From a checkpoint of a small transformer trained on Wikipedia: vocabulary 3592.
Each number is 128 + 24 x the weight over the matrix's rms, rounded and kept within 0 to 255. Layers, rows and columns count from 0. Numbers have three digits each.

# layer 3 MLP up, 512x128, rms 0.24, rows 378-411, columns 0-63
140147143138105110122099074147114155150150127125133146139110129133131193128129134141130129130135144133111151067136104122169140110146113119085110140120119102163150158132127103154137079123134146
113148142114156136115174137141118103153142082107122145123148170099101108142121124096124130138179138135122137101118187120121128130169152140135148159175118121123130110178146126116103117128177168
113123113131125126148113124093159127136106137144130075153106135130150111105129133092145118084101153140106143112087117124072145096125125125124160135119146148138155162113109166125107113129067136
116148135141126119120133128082141136158144114151140136159190155121118160134080107095122114106087122125133109137147150161112148101124150107158128131121125147110113144106168128120107155129101166
096133153106140161151134138094137136120168133129127158121132127144146110119108171132173136116137165101120130127121115092112121135129128158122118136141124141156112141136103125129121128153164147
109117134131144130108099129095145138129143144112147107063119149123135143153107112107149097124125158098152126146127074063158088176134161158139094148121079097177138138089183102078099116129109142
122080179135130150112168138133090162119142138160123137096071144150156145113138157103171126162149121130112113153122088110150133142124084133128113107127130045126080132124125116132124097147145078
146127111114119116154162129125168177103139169121152106144098163118103108167074089151202126174112136119157120161119139094112118138136110154119101155090137108158105116106129137148116100117103160
109132115121123143128155136125122114152153121136184118086139158149181131124123107142136107120149115136112114148114133142140106152149102129131158112157120129127123130132118105157148122172111140
166115125126107155058125098136162147121116113117142172095181111188127139099172145102167165131058141113159093178108145144122125133134143154133115123084136132129102151096112131117131142119124128
126100135075083144098086102150112138143084126130129159172125152123117152114135132083116083115125143068122120120120129143110144150098144130124144076094173133125146093140084130134095175212104155
153142146117104118110177145121113143120113125137132125127105149117125119119145145151157129127154122151125127153117126090140149144106129126152175146113132144110137130134160151170154118115146115
131072071185111125149123143130177165124161164138165137104111151148159096110185176147068138124141132146104122144146107155118148134099160139180150131134103138148135120155160135115093127141176138
139103107120135117118148125136124129131140116116102109108143125129147139115143117131137121129136133149130109128153117155130129129133129141126126115108125125127131133121128106144139161135129131
151093168127095145129127112111130098116091098124104137191138127164144106112100144162133090126109163090084165114165142174131134085129117128100119126155137113107109131150115161108168144130123091
107176116170128115140110140106129155177162131132133120152098125138125111118109142095114102078100137142162162099103104158095152115109121130126162127119110134102155169115186107149140129164141112
135124118118125109118147139138125141116133145150124145130136137088123104116125120180120131153144111152146143101125129130120146129097132098119095158119120156098130140105109171107126103131130105
115090118087142149121149149131125130140097130113131102162137176155157110113155087126083114146163114066107116119144149134137116125162133101135155140110132124141104123089109116113143083093144117
176170141129125125086154122114166121136184180139177134158091160162159133135112091124106140144078165092163130133121117114154126111140136140105138148136137079172120086136145122084156100143087114
138137110140151109123139112098118081069148144161130140098094096077130085102145130113169114137126113086120131097112124162102111113122111153145132154125122171121182142089122132116107151162129103
077145110119133119126070099121162154143086140103149135182124109151085086073108081100125126132119179111122176150187145113142147118161110102102099132130135136110123109142091119171171097128111123
154153117151120105118115129124143097138107156126145128075147152095109138127140101098145136174105139144128162126165112146124125107150174130162122098154119131128131114134111135128140113113107118
108108067119085104154112096134129148064169167130132140102088091140106158096095167158134135110122135169129149127167107143107138076118129113114102110188093129089160150095144127131110107193138144
102113095139125112125150133167168184159107109151124146117104130135096117181114124136165127142127113088076094125093106150077121128104117144130119131131132106098125107154144103131145124122120089
080139194135158139122137132175108118129138131109161105117123153130093154080166130092120139117094149177112133103167149115127133140123177103113125157157148140122126088143119078112130114152146118
116155160122168099126147163166146169151120152166089167120113166145133137175111131093087115170143105128133153114104122106109120110121146123109118118131076136095090131134138139123153131126138132
116161123123141127130095152149122120118150156129139127091115117086164100153122098129130104138161097134108143095153120122074113093112152163133116138132121136104145163141161146073138161123140119
122098105117131126124103150135117173112133118156134140126164157116125115135105113103121150113101114112156133065129149121123157174144160111164141134122151137124111114090136134147163117137179120
142159163132133103173129095112092123106122137166192141103147133088112143159161123136149117130133089138134112154117083139134122162132162126125085127131118136136119103185112143139157110117144164
158154146140114164123135123115110113127155103127149145128134138112152166166141195146115145133120096111107108165144125117127139120127124081137162141121148118090149134134133141162131149173154131
118194094110110114139136152115119103145135116095108087122121135147152136153140142125130113121100134094135139127090071104083107109162143162113142141133140160094140149130115146106120143128146124
149119104121154126108151124125103098137140129089161150125134125127150137116159145090131084129167098122055154112100136144126104146138099115151155132199157125156145145118092110088104114132120104
124119159130137171128106133135185139138132152123153084110164171143123163102151110098093127087200121080115089135143082102144093104135107119128109197152172133126109114137173157159098098160089063
139097111078112174109127164097130116143121131146130121091098126123131136147131102110093145101148137154162141095145077107150119162111114171132136146139124133095135148086137136129130128088110095
# layer 3 MLP down (transposed), 512x128, rms 0.114, rows 378-410, columns 0-63
127169115141143119084107145132125152110111147128117142130115155125113131116108138144155117135154097106165141180134104147091089082136137128109111120096083100101084144145125141147108126131081149
103160107111179115150144153109134153110148066131123143093131166104101098106157144154122113106135083131121127128127165134147128102161126163133149099140126105138121103135189135069116094116135140
184121138137112133149133122113139156134143088157108111137109096114149135124108103163117138166124102136141130135121158104149128084161146110136135108125090103187126106075095138133155130112128151
108167141148163138119107133109175129148162132126106139162125157091115143087139103137090150129110119142116098148167123153130118137140157121140135139122122159153144116129117116091065133111103159
113152117126135143134113134124120107136114124116173123100096120114156142140161173124127127128120140129122149155110149100108133100120148130116108112178144140151106141110132145144102121162130164
121127167062152112150104118137150119122127145126103093099095105104155107151141162129126120118120178150148134156116138080132114143130130120131158116118138133132103122096094110061108109138130094
135098091115120126144103121091153160085106093121133135142152177129113137129168094098095143115082116150142126090134138120155172084133103155127127124126144088091155090165082125139160116114090140
143121085148115070101128159108110138110116089122107163129163125119155134148127139124126088147153132139123109104131115120139116105138151153113132111104110139161095156157115133120141136121147128
133176140148156132131129118119144159149098136130158109125103158113105125124153121140124106136153147133096147157103141153172099125124105125111108126127120134123073136139169156113121100154139110
157108121137123110163146145143111122144080121161130130178143112161090083160121150127114146084162069100135126119115149129117187127100170148121100121149104108129074121132144168136129152167110110
146082173140096158148140141153105111157151171137166081109111149120085138107119077106110084108084098124136151066108117127061161130068112127141112084115128127141153121122149140171123118167105129
079162150145129104125122098132147122132123129114188117148115138094123154135094111139111088141114167092066116104113138133072118090154164142121139164120153129134148111136104119125151093172160148
087092108116169118138104121098115115139128092110155118104128115132111125135110134120123128138119158173142109119131131116147105078115158122108171082120146130115203140106118139101133120164141105
124133138143129119150128124117137119101112132135153114131113144124135123123128144128116129123136135129116140137131149138130120123127129093116109103139145126101107140120117140122129123140125112
145096058144155125101111092116157161148124117074100095155101131119118145130104126150129124166110117161145148128128160153136103108138121151091127123100149134156119165100150128135115119116153113
117164066161143117139170167128117126152148154129117103160099131114122098106109141077114085126150149122155117113129107141143114168143143146132117147101105112111162118096145115131097131140178126
150118140083137132127134136165146129123150113151129128115132106115149127125141116138114110140104137134109126105122108101123128119143166165120131103145141141086174099147127186152135102105111160
118114101114128136160131122160132103144128150164122116079123099098112129148121127133114118109169123167101114130076108164133128135161122143141127130113118120161046124139132125126105129193127102
132148149145115102131148128139133092076149177121160136133143088097116178129112109149146132115092113099149094171161141161096171147149129126140128178146130102092111113153151109123174133122127121
118090119148128146119101159114115110121143090144178134128083107105168165105167126127131140120157150138119158102073154108105157119119138157131124148139185117142148125103114139138114114073129119
118161104136140175148119121096126106136084141119103164072100115140147195145110110161125125109090115158139118155120087145086115157140143126118136122092091132108193150127128120143104148148114103
152100145114137158088134114127167156149125132127130117146140088097120135122133139131159145123117114136154145180091124143113146097123110142128129145126141144117146133105129085132136155130143102
122113106115091143154131128129134100167161127178146127114130159135132164110145120165120122143154123119173129134133170167185107121053081122127107125137120078126046155130140144156119160088098133
159130142160126114119138130123084147158141111100100179142106121092148131182102094103134130118118152139140136096121144144140131117122138132150151135137131128126158134170105150118138087102143133
107132165129114108163179174159168127142173113146134102142135127144118137115117163111095149144100118127084125091115123195105107126154141115118095053137123108099105119153091098111152091123150136
061079139163113119146091134171112083093094104173128092161096148153138135158140114139125141136123191124068129118125143119163131095111095167164128128118153134118115156199164099125147093091175140
159096142119112095123122112130132096164137127129123137110140138137110119151149142115154118144132078118123123115146145153155197126092094098106102116094122170102164098104139109146155149116138106
143155124159128072083110140120172169146131137102120162119157144145164133145114104141107155128110151108099122094100123141123128153121128128115115106134117138124081130158120153128137127128140134
119126140169130110115134106131147115134111111135101121108142142082126134126135116157136128121145168108145123119133127194176097121140150106122130116158090115123108135098098133105123129122154143
148063117170151097138139126125131149149124101094118143097116114105125127148103174117137131134115106169150129135135148146090095145115144139136138148114142122124177115116097156135100135100108126
123108189185145130126142073130123111116103110144104163156117089123117136146143095103155106099119157149155105114162141121146135183095136133113110096117168122102138147124116134154119091160128119
136122123125134137175114129132113148138099167150145119152114154140107175107108125068113156127105111130148115136116144117119160090116170140123115087116115162129068123129143143109127147121140100
114132134159150112130148131140120146129135139152172100117138091097096146113135131190136140127114134130156131099100127117070132109149149188145130108072139129071255101139125127140100127163132139
# layer 3 MLP gate, 512x128, rms 0.239, rows 379-411, columns 0-63
138126136117146136148162085170117115116147127145080118135138090134149107144103087151142129117121117131093148131073101094092106125123107135147080177155112175114148126143114139141145131148138110
134156126130128173114146130143139159113135118133100107105106155124102107128111139119134128123128117181096143136112105147106086138104131137167154104128153139161177109101139134088115117176173092
146114140068151123160135131162121158143098188122157131099116079117082104135129135090124114120131135148142135106101159117168093136129112142130107154097108112142146108112109188094089139164150138
158157157137134130134125128156138127141123117149132122150136126109105143127110096155112140122138110095112123129134120093124110125149132113114194138131103107134149139139129157128128151111148112
126161168120137147138134205131121167174151093131127138145143143107088156138125130063116146153126134150112157112072133087106144138126095096151113102077133091112162126149115166098103150128178154
087137106098100125085087114116129120130159104097094143169139114142145153145126114129152132135116129094101130133118183100104097096168138128142162122168168192193168108127151072108129113125139149
130166113163136120121127114110133091157117128164147165137139104160157149076141150121171111114162093172119133132143131136146137132124095108142138115116134097155135139154105133099065164103156145
132150157112130159132101100164088114145181154118108128100104112166140128081124135122112085146137129117135149101106099127142132101124143124115125102127099158083153130120117102105111148161155123
111153137189192186171125100143108138100153132147109110170123128127144111125131136142117156154136164138097143129128130121146129157126095092150104165130173141101118117085093088097080131135090112
066110159200135139154166175138088157105132093118133155105184130171082119135155156141118183113149090081159107145129159127154107182164147133155146114090147112124140131155164109158165091092141123
085129142174125128093109102133157127126144164104112120122136133132127093123120104157102134150144140081126136103145133137117124112123130153126124110149139096129103122112097103082126131131165164
142145150140141168110149138138120103153136092157108118145102139134126173140112114114143145091101146151162122146136138123120117163131183148124157125136173129142117101142091167145099127123142098
108098125155133121127139135115144109129133131134143114133122130115122124116114127125138119127130126134125125125127143158147121118145136103150136125126138121114125158122131145138121136127142122
140139120155106089134123151120097115091117101174138146086135137124135133173173154096093130105168150116129136113113149120184140179156127135113140126123186130132141133157104135124108115149121135
155099103098134105134125109084141090114122162106118122108157114106094125153136142147141153118151125115154078086151136088131081136138134156158124168152058124128112147125165139109139123129108161
120091122093105119118121133151149119191115153138165116137143116111143113149104130098169141150146099071127176153104120148151120170136122149147150116088143117133115136141145127116105134151104145
142149133136156145140175138113121125158130129107093108157131110130175137158154121103159109150124142108117138089124136133132169141114100128152098138093130114101103140182127153147137080159102146
169136102137108109068146142156157151100126137128158124139138097139146146126109113145140133162112093131131141076105150141134108133129101120092144147168124125119135143130166102124179129114106080
072119128168170137158103134140136113103114132144126083048170053120135134159127104157172118150152168148124147110123116119181133139164143159131141120126118094139144137170122092137100148103103098
107116120150122134103126129113157132135119123181140133166077141144117129135159064170079180156101154138149173124144104132149123160158109130136125107146160123137100124115121066144082094135112126
111151092144101106179145111122114126110115102126132093112129133121141084142133173111137104103098145122101130118150154112140100126123165099087148183133165149146115152129107132121122114118147145
082115103177130110171109120083108121147066089126123124154079112117119169127178128128140129181162158162129146119116127147119115084132162128125130115160128133149112121114130129095129164100140120
127151114125126150076141147077186114125133151105149095147133095122130120087134117115130131156115157159148155095115172129112168153140128128117080125092131139145127108133116155168153126154137135
144130141145120157080099165138129196137143119140093124140088106060143164156115116158165149171102153135133091098139130135136126163142089095130107156102119138112105161122133127157132126161102101
155113121153143139115120130111135134084108126140114134091171154093098124128175148111153147126151135137158107105135104133113093144131146125150094067109177156142135076152139154128107127128138125
157128153114102131110153101089123103152137100119159110119144109120111126125132149135140125137134113120085135102141148149158200123113107138133090120132158151107112140124142074134162120111135123
140118147136161139099144141153138125183116101119112120120120124121068113177110117152119143118143112137103125114124150154136160098124163143122172157172106127094100128152125080122098151154131149
111119135094140075146115146146124112118157137144131123186143163100157125154124162137150168146074167135108140180143102071154150123156133119150123120113156128115150108119126176137171096139134135
077110125128122091143137157144162125177108120164127164123140099119111099082138116138105102128123158136104135105136127136092145146105155178099104125133112123148155118110129078129101109095081152
082111166119154110147138139113128171137086132115115120150145069091161135084094152104137151085101111115153132101134150103136136159130150107138113126138124161144106127166132126149148107103146121
116116113124134153067095120146157126118161100130133113083146121128109118143134163123130149142142158120129095095126130097133128100158144067115146122108116135171117109131159157123168157119129130
116142095106141112114131103162164095098121129119120154145119094129060121127074111157139155134078144180162181114104140101132109131092141142158137073122103125175129134146099113168103102126123176
154078161163121114099133135114145125141099126137120123172156154139132063099142120094147119145126089165163107116157126151158109125134111157127151130120120088132109097160128129132114091085144126